Each number is 50 + 12 x the weight over its row's rms, rounded and kept within 0 to 99. Layers, rows and columns count from 0. The size before them is the row's rms in percent of the matrix's.

# down: layer 8 MLP down (transposed), 512x128, rms 0.0924, rows 10-15, columns 0-127
# up: layer 8 MLP up, 512x128, rms 0.105, rows 11-15, columns 0-127
down10 087:34 42 53 34 35 60 37 45 56 54 55 56 61 50 60 52 25 21 53 51 12 60 72 45 53 51 61 57 31 42 56 55 42 53 44 47 78 47 48 67 44 49 74 61 43 46 48 37 60 52 57 71 26 60 61 31 55 62 65 44 53 43 52 75 31 51 56 48 36 30 45 63 55 44 45 56 51 33 48 59 49 59 54 37 59 43 76 28 51 47 52 44 58 46 42 74 40 53 60 51 35 61 51 69 58 57 43 51 62 41 51 69 40 34 30 53 49 21 55 50 42 62 52 51 52 65 47 54
up11 104:52 22 53 33 36 60 52 66 53 46 44 65 57 76 40 54 37 51 29 73 54 31 40 30 41 48 40 22 64 52 43 61 39 46 63 57 57 47 72 54 26 44 46 75 60 52 54 50 52 38 60 24 56 52 53 45 42 35 33 58 62 38 62 48 54 47 51 71 58 61 52 58 43 38 56 63 73 54 66 56 37 66 61 39 39 73 30 52 54 48 68 67 47 57 48 40 46 48 47 40 33 57 47 44 54 53 33 44 68 27 49 49 61 42 44 72 45 40 52 52 45 51 71 50 34 53 41 37
down11 097:44 69 41 51 55 40 32 30 45 49 49 67 42 38 44 43 62 63 61 50 58 33 66 30 47 47 31 59 47 53 59 49 68 27 56 42 62 64 45 60 55 51 60 72 37 74 50 52 57 49 67 70 59 55 48 45 53 48 49 54 15 40 52 43 50 49 48 39 64 28 58 29 55 54 50 60 54 65 32 64 24 59 49 55 47 50 57 57 60 52 71 53 18 42 42 59 45 43 25 49 53 48 54 32 40 33 76 48 55 47 70 71 62 65 52 43 44 42 60 36 37 72 42 54 42 44 57 42
up12 108:37 53 41 45 29 63 70 51 43 45 35 55 70 59 54 48 51 36 65 61 58 48 61 54 47 64 49 54 38 36 24 53 19 37 66 32 44 54 75 51 47 44 62 34 71 61 36 46 64 41 40 54 59 56 35 52 51 45 37 44 63 39 59 45 60 57 47 50 52 50 55 55 41 49 42 55 27 46 52 39 78 60 41 49 53 47 40 45 55 50 69 91 57 58 41 52 65 57 44 38 46 35 63 56 59 35 32 38 55 46 60 51 37 49 56 60 40 51 38 49 56 53 79 29 60 29 56 26
down12 144:48 37 68 54 23 52 65 66 52 46 27 72 57 55 48 53 52 71 61 47 64 50 35 62 53 35 50 45 49 43 40 33 39 28 45 34 46 50 57 56 49 47 41 70 47 42 42 73 38 52 61 40 78 38 79 65 64 55 55 42 41 41 57 25 58 43 62 67 53 61 40 54 64 49 27 47 60 55 40 55 55 64 57 66 40 41 43 32 49 50 65 63 57 29 53 60 64 55 67 46 26 56 49 56 34 28 39 41 49 75 47 38 53 48 48 41 31 52 47 41 49 61 58 48 50 55 43 28
up13 107:52 47 41 69 43 41 28 71 38 25 41 54 48 40 62 42 39 42 47 55 63 77 64 45 59 35 63 49 22 40 46 29 37 50 54 40 53 41 42 54 75 43 48 63 63 39 41 48 53 38 34 41 70 62 51 46 46 66 34 62 57 39 49 53 48 69 60 54 34 53 57 59 16 74 51 57 39 47 37 50 54 57 27 55 57 72 56 33 33 45 48 58 62 63 42 49 65 39 50 44 43 38 53 56 51 45 64 63 42 57 46 41 54 55 72 49 50 29 65 36 62 33 61 58 59 51 51 26
down13 116:51 36 35 62 34 44 76 48 44 56 40 54 26 45 49 42 52 69 67 45 54 63 37 49 60 59 38 55 61 48 42 64 51 56 38 63 48 37 50 63 37 32 53 48 46 43 43 55 48 81 44 65 23 68 42 56 43 73 63 31 59 63 27 36 42 32 63 50 56 47 55 58 58 37 32 61 50 43 43 67 54 49 51 40 66 45 48 50 49 49 63 51 66 65 44 52 76 60 42 41 68 43 32 65 55 43 27 57 64 47 34 52 56 66 39 41 48 37 20 40 60 45 35 60 42 38 62 64
up14 101:51 43 53 53 34 55 36 65 37 38 58 92 47 42 54 43 34 62 57 58 58 37 41 76 62 71 50 31 73 50 33 50 65 45 46 42 56 48 47 50 48 40 63 35 45 74 48 62 55 25 44 40 44 34 32 54 32 29 48 27 57 34 41 56 56 64 65 50 48 54 58 58 53 53 52 49 72 55 57 57 45 64 53 56 33 66 49 44 41 31 51 45 53 55 49 55 47 60 42 46 66 61 57 60 48 51 64 53 68 43 44 71 63 44 48 51 43 49 43 45 52 39 41 09 24 50 51 61
down14 094:58 51 41 49 55 26 63 38 52 41 44 33 41 52 42 55 49 63 64 46 55 37 63 20 34 40 43 50 35 33 34 82 44 46 46 41 50 46 47 52 37 53 64 69 48 41 44 59 30 59 51 37 48 59 86 50 49 47 42 61 34 68 54 43 60 50 39 23 62 50 64 51 74 36 52 65 50 51 57 59 41 57 60 53 45 42 60 56 57 66 73 55 36 50 51 68 41 57 34 25 59 26 48 51 60 55 36 54 43 44 43 58 44 58 64 60 54 33 39 77 50 47 49 68 71 45 43 52
up15 101:46 12 52 57 54 71 44 18 46 27 52 47 42 58 61 60 63 59 61 55 66 56 60 51 44 57 17 47 46 46 55 42 51 57 53 44 52 48 40 45 35 54 37 44 71 40 34 54 43 46 54 50 59 67 49 51 51 58 55 46 50 53 27 40 38 55 45 49 59 70 56 44 39 46 60 57 63 51 37 48 70 47 67 31 54 57 67 52 61 58 40 74 36 41 51 44 78 63 47 68 47 30 56 47 59 29 38 61 15 60 41 52 71 43 53 45 42 51 41 69 58 52 52 57 45 27 41 49
down15 101:47 67 36 42 56 54 56 34 70 66 59 54 42 31 47 37 48 46 48 75 52 53 37 46 43 45 60 68 57 66 78 33 31 35 63 53 44 53 56 38 56 59 63 64 36 69 53 46 43 58 51 60 24 53 38 42 50 33 46 42 64 51 33 62 55 65 51 63 45 38 37 71 83 64 39 48 37 33 43 57 42 50 49 43 47 46 59 60 61 53 61 42 49 60 43 42 58 44 42 73 53 62 58 68 40 46 66 28 62 35 61 56 38 52 65 51 63 45 52 21 35 38 49 45 32 47 59 29